python train.py --n_layer=10 --vocab_size=16384 --norm="layernorm" --optimizer="adamw" --beta1=0.9 --warmup_steps=390 --final_lr_fraction=0.0 --train_tokens=182200000 --steps=11121
Each number is 50 + 10 x the weight over its row's rms, rounded and kept within 0 to 99. Layers, rows and columns count from 0. The size before them is the row's rms in percent of the matrix's.

# layer 3 attention key, 128x96, rms 0.138, rows 73-127, columns 0-95
097:40 51 57 47 48 55 72 34 55 42 49 40 51 35 45 67 56 41 50 63 53 77 54 52 50 57 38 47 34 37 51 51 56 86 49 56 48 52 47 37 56 57 53 55 36 39 62 40 39 72 40 40 39 52 53 46 52 52 48 59 45 44 49 71 55 45 51 45 36 46 47 30 53 50 57 61 39 65 50 50 63 39 50 47 55 60 57 33 42 58 54 60 49 45 67 51
095:42 54 57 37 40 46 52 46 39 38 70 42 55 50 55 65 41 64 54 72 47 58 45 43 45 58 37 60 49 44 42 55 49 71 54 37 56 54 63 48 52 45 45 45 65 52 64 47 42 36 43 47 36 61 69 52 38 64 38 42 55 40 56 73 40 53 61 48 57 45 71 62 65 37 61 48 41 35 62 49 62 49 44 55 50 53 59 55 48 47 29 38 34 45 50 39
098:43 53 49 57 50 62 70 32 51 36 58 48 51 51 49 66 41 47 44 63 49 67 55 53 42 63 28 46 41 37 62 52 61 90 60 46 35 56 43 37 38 55 60 45 42 40 60 48 38 68 38 49 41 59 64 47 46 51 49 57 54 50 54 60 46 46 54 48 44 47 51 39 61 45 57 61 46 61 38 45 57 46 57 58 45 59 56 33 50 49 38 63 39 39 67 55
117:49 50 37 59 47 47 55 33 56 35 44 50 34 49 64 31 53 38 58 38 50 53 57 69 49 51 61 47 55 55 47 24 45 86 48 53 53 57 45 53 48 46 49 48 49 57 37 54 58 58 45 51 62 61 25 47 56 40 53 39 49 65 46 51 34 52 51 49 52 49 47 21 26 57 54 35 55 68 53 50 52 49 63 48 59 55 48 47 63 47 55 45 54 50 45 58
085:44 54 54 55 55 36 34 70 39 64 56 62 67 60 65 41 46 59 59 40 50 29 59 42 48 43 55 54 66 53 37 53 45 18 61 44 57 51 56 54 45 35 47 49 63 55 47 49 46 34 52 63 56 57 47 65 43 48 50 60 51 51 48 40 37 59 56 54 54 45 49 71 51 47 58 38 60 27 53 44 37 55 38 55 51 57 51 71 46 43 44 43 46 47 29 63
102:54 50 59 45 55 52 42 70 54 66 49 53 43 58 66 30 46 40 53 39 63 32 47 50 54 50 58 37 45 61 36 41 39 19 44 53 55 46 47 56 51 54 56 51 46 46 36 50 59 35 52 60 69 58 31 48 42 43 38 42 52 59 43 30 42 46 41 55 57 53 43 56 43 70 49 32 68 51 55 56 48 58 59 64 45 45 30 69 54 45 53 44 54 54 37 54
116:42 52 52 62 48 53 69 31 42 34 60 45 51 52 44 66 44 53 50 81 39 71 42 54 45 59 41 50 46 45 60 47 55 93 53 41 48 59 48 42 57 40 52 49 52 54 55 61 46 50 39 46 33 55 66 41 47 51 55 51 51 50 52 54 44 51 54 45 56 41 55 44 52 34 58 59 40 59 44 49 58 55 46 28 51 60 57 30 50 46 41 42 62 49 66 47
101:52 52 63 55 67 44 46 71 45 50 66 43 59 63 54 41 52 56 52 51 57 41 36 30 49 43 62 51 54 48 46 52 44 10 57 42 47 48 51 50 57 40 38 54 62 52 48 54 53 29 57 59 57 56 40 43 42 43 51 41 52 57 49 41 61 49 54 57 67 54 52 82 48 41 49 43 55 28 56 54 48 61 51 49 40 50 48 67 55 38 57 36 62 53 43 38
093:58 44 44 32 48 63 68 32 65 37 46 52 41 55 53 62 46 24 44 49 50 55 58 64 56 38 30 47 28 51 49 63 55 57 41 60 52 52 56 44 38 64 51 37 36 50 56 49 38 66 50 45 40 46 61 56 63 54 32 49 58 36 47 61 52 54 50 42 49 52 58 41 56 64 51 62 48 54 41 54 57 47 53 68 54 38 49 24 37 61 50 48 40 42 62 38
096:47 41 41 48 44 64 52 45 59 55 55 65 58 60 52 48 53 37 64 32 58 53 57 49 48 50 41 48 42 54 60 39 38 52 46 41 34 48 56 32 58 55 53 42 44 61 44 40 40 62 45 53 50 57 26 53 47 52 42 58 36 49 54 67 49 22 59 44 31 44 41 50 42 62 63 52 54 59 53 43 48 31 45 39 43 65 59 57 70 58 44 69 45 44 45 77
103:49 46 51 50 50 50 60 51 59 30 43 30 46 37 39 53 53 52 39 40 42 69 56 43 62 48 44 52 50 42 57 61 53 36 66 60 54 43 54 47 53 77 45 61 42 39 68 57 41 60 69 48 57 58 42 47 45 48 54 50 43 44 47 32 58 43 62 56 49 60 37 56 43 60 31 49 47 62 46 69 54 52 45 28 50 45 40 34 30 69 58 33 51 56 55 43
103:55 52 42 54 46 47 51 31 59 41 35 47 29 47 45 39 51 39 54 41 37 71 66 68 53 53 46 50 54 54 59 41 48 81 40 54 72 53 53 54 49 53 51 50 47 58 60 56 48 60 60 48 49 60 44 53 61 48 54 57 46 48 40 49 47 49 56 47 50 46 47 27 36 48 48 46 50 72 49 43 61 44 53 19 61 50 41 35 35 71 53 30 51 54 51 51
100:59 50 62 39 44 53 63 31 58 39 48 43 49 35 42 64 47 36 43 53 52 66 61 56 61 54 36 51 46 36 47 49 49 72 50 56 58 54 50 37 48 57 57 46 33 41 68 37 36 66 51 42 32 46 54 49 74 56 52 53 51 35 50 69 54 47 54 58 51 46 53 32 54 55 49 62 37 62 37 55 56 51 46 64 49 41 49 21 32 58 53 55 48 45 62 48
102:52 46 33 39 53 61 58 40 55 69 51 51 38 58 49 51 48 34 37 42 53 55 47 64 47 42 36 38 44 60 45 57 65 60 34 50 56 59 47 65 50 43 46 49 39 51 42 62 64 65 43 50 60 46 42 44 51 52 45 59 56 58 42 69 64 32 31 30 41 54 47 35 56 58 57 57 48 65 42 35 34 37 61 41 56 52 49 45 79 61 52 62 60 53 59 47
105:51 49 42 58 46 41 27 71 50 63 51 57 46 57 66 33 47 53 54 37 49 32 44 44 51 41 65 48 63 68 49 46 47 21 50 49 54 42 61 60 48 47 45 46 61 54 32 56 64 31 53 57 65 57 40 56 36 47 48 44 55 58 45 29 38 52 46 54 55 58 54 67 44 60 46 32 58 38 64 55 48 49 54 53 52 47 44 68 62 44 51 45 48 58 28 50
090:60 41 57 25 51 55 71 43 60 45 48 52 60 42 29 66 45 43 50 67 47 64 59 54 59 46 39 57 40 43 50 61 54 50 53 61 56 51 52 41 50 55 52 44 38 48 63 47 34 70 54 44 33 36 53 53 75 55 46 53 45 30 54 62 62 46 57 50 51 46 54 48 56 53 46 63 38 48 38 56 63 52 39 57 49 41 51 28 31 64 50 41 55 45 69 43
107:52 43 57 48 53 42 36 70 41 55 53 47 63 51 45 46 60 67 53 30 54 34 50 34 54 45 58 53 47 50 50 59 40 00 62 47 45 51 52 45 45 62 46 53 56 45 52 53 47 38 60 49 51 51 53 45 58 38 51 49 50 42 55 36 54 40 66 65 47 59 44 79 52 51 49 52 55 35 49 57 38 62 43 61 35 53 49 61 54 44 61 49 55 44 48 59
130:57 52 42 44 40 50 27 48 48 47 45 40 38 33 34 33 50 48 49 23 42 46 61 60 59 43 52 58 63 55 39 44 45 59 44 53 65 46 47 36 39 63 49 55 42 39 67 51 60 63 56 47 64 41 52 53 64 52 64 56 52 53 44 45 68 32 60 68 48 59 35 33 42 54 41 44 49 71 47 56 50 54 53 36 53 44 39 41 54 64 66 41 64 54 59 52
106:53 45 48 57 44 44 45 64 48 59 34 60 51 51 47 39 50 69 47 21 52 20 61 42 58 47 59 62 65 50 45 58 46 12 69 54 48 42 57 52 45 60 46 56 59 52 51 48 50 49 63 52 56 44 44 61 56 58 54 61 42 43 56 29 54 55 56 51 53 54 42 65 54 48 48 55 57 28 45 47 33 53 43 39 47 50 51 64 43 48 52 53 46 47 37 69
108:42 48 64 58 58 43 42 69 41 59 53 59 72 50 46 61 53 69 49 52 58 37 38 24 48 50 59 50 46 45 55 61 54 02 67 44 32 48 51 44 51 46 48 55 59 46 48 57 44 35 51 52 46 53 51 44 48 44 46 60 45 45 55 40 52 55 56 56 50 54 45 83 58 42 46 53 48 30 46 53 41 49 42 50 40 60 58 60 54 45 53 54 55 47 51 50
099:49 53 49 53 51 43 34 78 46 60 45 52 56 57 59 44 52 66 53 42 47 29 45 40 50 44 62 52 51 61 43 63 46 01 53 56 51 50 56 64 53 52 44 45 62 53 37 56 55 38 60 53 62 42 43 59 38 50 49 49 52 52 52 35 46 56 47 52 54 56 48 75 49 51 40 46 57 27 58 56 42 46 44 50 54 42 48 71 48 48 50 55 43 55 34 43
096:47 57 46 65 49 47 43 72 38 59 47 51 57 56 59 52 42 55 52 39 45 25 48 27 55 51 49 52 55 43 50 61 59 15 65 41 52 47 62 48 46 55 43 59 55 41 56 47 49 44 50 58 54 60 56 52 33 53 51 55 54 64 55 26 45 43 56 50 62 57 41 78 61 44 58 45 56 27 60 61 48 62 49 42 45 44 42 62 48 41 38 49 39 57 38 55
110:49 55 62 44 53 51 68 37 53 45 60 57 52 70 53 65 34 48 54 69 46 63 48 57 45 60 47 58 52 44 55 52 55 71 63 50 41 65 48 43 53 36 49 40 47 66 50 50 38 39 51 46 27 44 55 55 66 65 38 57 53 44 52 65 24 65 53 45 62 44 66 57 54 37 58 50 55 43 38 31 48 52 44 46 44 46 66 36 48 45 36 34 44 43 49 56
115:46 52 43 42 46 32 44 72 40 48 42 66 58 62 53 30 47 48 53 42 38 47 61 50 52 47 54 44 55 46 54 45 48 23 48 51 40 33 62 50 61 42 51 45 56 60 36 56 61 42 58 55 51 56 47 44 51 45 53 42 53 46 51 36 44 49 56 57 46 66 60 65 48 59 51 39 61 30 49 44 55 49 52 89 45 42 40 64 62 53 65 34 38 51 42 35
140:60 52 51 40 32 68 34 52 54 49 66 46 35 61 34 55 55 53 41 52 59 55 60 53 48 64 44 53 43 57 54 37 53 68 32 60 70 48 55 70 56 40 43 47 61 48 56 43 45 57 55 44 51 41 31 50 49 55 65 47 40 47 47 59 46 61 60 42 39 31 52 38 56 39 40 58 28 56 47 57 56 40 56 60 32 48 54 37 34 53 37 63 64 47 58 36
125:54 53 53 59 57 70 64 29 54 48 53 32 42 40 47 63 50 44 51 61 59 57 37 51 47 53 44 53 43 53 45 50 52 83 46 43 60 61 33 50 41 57 43 55 36 43 66 51 42 63 42 39 44 42 55 54 49 51 46 55 44 49 46 64 55 58 47 38 56 31 50 32 52 40 55 52 44 72 46 53 53 47 43 15 54 53 57 40 44 48 39 57 72 55 59 56
115:36 52 58 38 53 40 72 39 50 41 44 50 50 37 62 49 52 56 57 65 33 63 39 46 39 47 66 38 52 48 49 42 47 57 58 30 54 77 44 46 47 56 42 33 56 59 45 53 47 49 50 46 40 53 57 62 56 45 41 49 60 29 59 54 42 62 59 57 55 29 60 41 41 51 48 41 64 56 62 44 67 53 47 37 81 63 48 52 51 49 45 49 33 56 55 41
118:38 39 55 47 27 39 49 54 50 53 49 70 44 55 56 49 56 46 46 31 51 70 71 50 45 42 52 38 34 54 67 40 36 62 41 53 63 42 67 46 60 52 43 50 44 52 34 41 52 53 47 50 57 64 37 44 50 50 43 37 48 49 48 53 46 38 50 54 32 62 49 44 53 58 42 45 48 52 61 45 58 46 60 94 51 48 47 50 48 53 32 60 54 43 53 62
109:48 52 63 60 58 69 54 34 53 50 55 38 42 44 49 70 48 55 39 61 56 51 40 52 44 51 48 46 44 53 44 64 59 65 50 45 66 70 45 43 35 60 47 53 52 39 65 47 44 52 46 47 46 49 65 56 48 49 46 64 56 51 60 51 57 54 44 40 55 42 39 43 51 42 49 64 39 58 43 51 43 65 50 01 62 51 56 40 31 47 37 61 53 53 58 56
119:57 42 38 48 39 37 48 54 53 56 38 67 49 50 47 43 50 44 49 33 49 51 70 42 54 39 57 41 40 53 64 33 31 51 49 58 45 32 62 47 56 48 48 55 42 54 35 47 56 56 53 49 57 50 32 46 49 56 46 34 50 56 44 50 40 38 54 60 40 56 59 42 54 63 44 49 54 55 65 52 57 41 54 99 41 43 51 53 54 52 40 50 48 45 48 62
141:52 56 51 67 46 56 39 64 48 43 64 48 54 64 51 55 53 59 35 38 62 43 47 48 60 51 49 50 62 40 47 51 40 46 58 55 65 57 56 42 41 28 48 57 60 41 67 39 42 46 64 57 48 46 49 46 46 63 73 61 50 56 51 42 39 56 59 29 58 35 45 53 59 39 47 51 27 45 41 57 41 69 58 20 50 52 62 35 29 55 49 50 52 49 48 38
114:42 40 52 58 44 36 35 66 51 60 42 70 53 59 58 44 51 46 43 38 52 40 65 57 51 47 54 33 49 41 65 57 41 18 55 58 48 38 70 39 57 41 49 54 55 54 40 48 54 42 57 56 52 65 45 43 54 48 45 44 53 50 58 37 45 30 52 57 37 75 45 66 56 56 48 51 46 35 46 41 39 54 54 81 46 42 46 56 54 56 60 53 33 45 48 54
125:59 53 40 50 48 55 57 32 57 52 25 60 38 36 58 41 36 48 61 46 43 50 75 54 53 44 59 53 43 34 69 41 28 53 61 40 42 43 66 47 50 57 48 56 43 54 53 44 44 69 78 63 58 50 44 37 44 54 47 52 54 56 50 55 48 39 59 74 50 54 58 40 52 51 59 55 52 53 62 49 47 44 43 81 47 37 40 51 47 53 55 48 36 46 53 49
128:49 56 58 68 37 41 38 72 46 45 53 57 44 79 49 52 56 55 32 46 62 52 53 57 45 50 55 35 47 53 57 48 38 49 48 58 72 62 56 40 42 30 43 50 72 52 51 41 48 47 51 47 52 53 36 57 37 49 68 49 54 54 49 45 31 46 60 30 38 45 46 58 55 39 43 51 29 49 43 59 43 67 59 44 51 49 72 34 40 57 48 52 51 50 43 41
120:61 48 56 65 55 71 54 37 54 42 60 36 39 51 52 57 56 46 42 38 51 52 45 45 56 44 49 43 46 59 45 40 40 85 38 52 61 43 36 63 43 56 43 64 41 42 63 51 52 51 63 61 51 37 48 48 56 57 47 43 43 55 48 63 47 56 39 37 51 23 52 30 47 50 46 52 35 63 49 54 61 42 57 46 47 52 66 45 27 39 41 58 72 57 59 54
124:47 36 55 50 36 42 38 51 53 72 47 66 47 57 50 57 54 43 42 34 61 52 60 50 50 54 53 35 40 59 64 39 36 64 44 58 63 39 54 47 64 39 43 58 49 47 36 44 56 51 44 47 53 57 29 49 53 64 39 41 46 52 43 62 40 32 44 48 35 49 49 44 61 60 40 51 51 60 61 51 45 44 58 90 43 43 56 47 47 46 35 58 56 45 53 74
123:50 59 58 70 56 63 48 44 44 42 52 35 45 62 66 59 44 46 50 59 54 51 32 55 45 55 53 56 56 50 48 56 50 57 60 36 41 61 34 43 42 37 49 44 69 65 65 55 53 41 48 45 42 53 60 49 47 47 47 60 51 48 44 53 57 67 47 40 56 40 50 54 45 33 60 51 41 49 43 47 35 45 43 00 54 57 67 43 64 49 66 43 51 50 47 45
109:41 49 56 52 33 31 54 62 44 59 33 61 47 61 61 46 52 39 51 48 57 66 64 47 49 46 59 42 38 60 58 45 40 52 39 46 58 34 57 44 66 48 33 49 47 62 31 54 54 45 46 38 57 69 36 50 52 42 40 36 40 49 41 50 49 45 54 49 31 66 55 53 48 56 52 40 59 47 59 45 69 33 50 89 47 50 53 57 68 47 49 39 53 50 43 50
113:47 50 41 49 43 26 48 72 46 51 36 62 51 55 54 34 51 50 58 38 47 41 66 48 54 38 58 50 52 45 57 41 39 22 52 55 39 29 69 47 60 50 47 45 55 59 38 48 52 47 54 53 61 56 48 51 48 49 53 37 52 52 49 33 45 45 54 59 40 62 56 67 45 62 48 47 50 31 58 46 61 45 51 92 44 47 41 57 55 52 57 38 40 47 42 49
113:55 42 37 39 42 37 41 63 47 56 48 62 58 59 43 39 49 42 55 34 44 51 61 47 54 45 51 41 50 53 56 35 37 41 48 60 40 33 55 59 61 38 52 47 43 62 37 53 62 51 57 55 52 48 34 43 55 52 52 39 45 49 39 52 36 36 56 54 44 60 61 48 48 68 49 39 56 51 57 47 54 37 55 99 40 46 50 58 60 51 58 45 50 47 45 51
116:46 51 47 41 70 58 53 37 56 44 54 36 62 39 47 52 51 56 67 53 34 37 29 47 41 52 51 52 61 45 31 65 66 36 61 51 30 59 38 58 45 64 69 47 37 38 53 50 52 46 55 66 45 30 72 48 55 38 50 53 56 46 58 41 58 49 36 58 77 57 46 56 39 56 52 44 67 51 44 48 45 61 46 38 56 52 41 59 44 51 62 55 40 58 50 46
128:44 57 53 62 61 39 60 50 48 42 47 46 56 55 57 51 56 61 52 51 39 45 25 45 39 34 61 31 55 52 41 50 45 41 64 45 61 75 46 40 32 38 47 42 63 58 54 50 47 45 65 51 43 41 56 59 53 41 57 55 55 38 61 43 42 54 55 38 63 36 50 53 38 47 54 53 45 49 40 55 51 63 45 22 83 66 67 48 53 54 65 52 46 56 46 43
117:49 48 36 40 40 35 45 70 49 50 40 69 56 62 53 40 49 47 58 33 40 51 66 48 54 42 50 46 46 51 60 38 37 35 51 57 37 35 59 53 61 42 53 43 48 62 31 48 60 47 52 57 53 52 37 42 50 55 51 37 51 56 41 44 39 43 55 59 41 60 59 57 49 63 46 41 60 42 61 50 48 41 55 99 45 43 49 61 56 52 55 44 39 44 42 49
101:40 46 58 51 55 27 37 68 49 54 43 67 59 54 60 40 59 52 41 44 57 40 55 60 49 44 55 38 54 42 48 33 31 26 51 57 49 39 63 45 57 26 48 56 77 55 42 39 60 40 59 53 52 55 48 37 51 63 46 50 51 50 59 38 58 50 55 56 40 43 49 75 50 54 45 46 56 30 57 47 42 59 58 68 48 43 55 56 45 53 63 57 33 44 45 41
134:53 53 54 58 47 69 51 33 55 38 61 44 34 49 53 55 52 50 40 57 56 58 51 47 49 55 46 46 46 54 51 40 51 94 41 45 69 58 38 52 45 59 40 53 47 39 58 44 44 60 43 46 52 47 52 61 42 47 54 48 53 52 46 56 47 55 48 44 51 26 47 21 54 45 47 55 38 72 48 56 57 54 56 31 51 57 58 36 38 44 27 61 65 53 58 60
119:50 53 44 49 71 37 56 62 46 46 48 48 67 47 46 37 50 63 49 58 33 33 45 44 54 40 51 41 69 44 38 58 61 23 58 52 37 49 48 49 42 54 56 48 57 51 49 58 55 49 58 63 39 38 72 59 57 40 57 41 62 47 54 25 44 51 47 51 64 56 45 63 42 57 52 43 59 39 46 52 57 72 49 36 61 51 51 61 43 55 70 40 34 62 45 32
128:51 57 58 81 34 49 48 57 42 47 54 54 43 55 59 54 53 42 30 54 67 61 53 48 57 49 49 46 50 49 52 54 38 55 39 49 75 51 53 35 48 38 27 60 61 48 65 50 49 42 47 37 46 63 52 58 39 54 49 54 48 52 52 45 49 58 61 33 35 36 46 53 56 34 60 54 26 52 39 55 57 56 53 13 49 49 57 41 47 50 41 38 58 49 48 42
131:53 53 52 61 35 58 59 34 47 48 45 52 28 47 53 54 43 35 46 51 52 74 60 48 53 56 49 48 40 51 72 38 33 88 45 36 71 61 43 42 50 53 35 52 40 56 55 48 46 60 52 42 55 61 39 55 43 51 46 53 50 53 42 64 39 57 57 40 37 43 57 27 61 41 57 52 39 68 55 51 56 43 50 45 52 48 59 38 53 41 39 49 63 52 55 61
118:53 42 51 39 51 69 60 35 52 39 55 47 30 46 46 60 50 52 61 51 35 56 53 50 44 65 42 46 35 58 55 48 63 91 46 50 46 64 40 57 45 63 60 48 41 50 50 50 56 61 40 50 45 37 54 53 42 50 49 49 56 55 45 62 47 57 40 58 58 48 49 21 44 53 46 50 57 72 55 56 45 44 57 47 59 53 54 42 36 40 27 63 55 51 59 67
121:57 48 44 44 44 48 55 45 44 64 32 56 48 59 47 53 38 30 55 42 59 64 66 53 46 51 49 48 36 54 68 39 34 64 54 42 51 53 52 50 54 43 45 51 40 58 49 54 45 64 52 42 52 54 27 32 48 65 40 59 55 59 36 76 44 48 63 48 35 51 52 46 68 50 52 56 49 67 72 46 29 30 47 70 42 36 55 48 48 51 47 53 56 41 50 65
107:51 49 59 56 49 73 48 44 50 43 64 35 45 44 51 56 49 48 43 63 48 54 39 58 51 66 40 65 61 43 52 72 62 59 43 44 43 54 42 50 54 53 58 47 59 55 61 54 52 44 40 54 36 52 69 48 48 45 48 60 60 50 48 58 57 65 42 47 45 59 41 50 50 32 58 51 33 46 34 48 50 53 55 00 52 52 43 38 49 44 58 46 56 54 55 45
119:46 47 50 52 47 32 33 76 44 52 40 69 50 65 63 42 53 53 48 35 46 39 56 57 51 44 58 37 49 48 59 45 35 24 54 55 49 36 70 43 56 36 52 50 66 65 43 52 57 42 62 59 54 55 48 44 51 51 52 42 52 53 49 33 44 42 52 58 40 63 49 67 46 56 54 45 46 26 43 48 42 46 57 80 51 45 46 56 57 51 69 46 33 46 42 44
122:56 53 48 31 53 59 69 41 45 42 45 35 45 39 42 53 46 54 65 72 40 60 44 53 37 54 48 74 49 59 50 60 74 60 53 41 43 59 41 51 50 66 52 35 42 67 52 62 43 57 36 41 40 49 61 58 51 36 52 59 51 42 45 61 62 64 53 57 43 57 51 43 41 41 58 46 49 48 50 49 56 38 38 14 61 59 39 47 66 44 55 42 53 53 54 49
113:55 52 58 55 58 72 58 33 51 44 60 36 41 41 51 62 45 50 39 60 54 55 43 45 48 56 49 51 52 52 44 55 54 75 44 42 60 62 34 53 43 61 48 55 55 44 67 50 41 56 43 45 45 41 63 55 51 51 47 61 54 52 48 54 54 65 45 44 57 27 44 34 53 36 50 55 44 65 47 52 47 57 47 03 55 53 60 40 37 43 34 56 60 55 60 53
106:45 45 39 45 40 29 44 71 48 55 43 75 54 58 59 36 57 50 51 35 46 47 72 55 62 50 47 39 47 41 59 34 34 42 53 56 44 44 68 44 62 37 47 46 53 51 37 43 57 51 55 57 51 55 39 36 47 65 51 41 51 48 47 44 38 45 61 53 38 59 52 59 56 62 46 45 55 40 62 49 45 47 62 91 47 40 46 61 50 58 51 51 34 42 46 49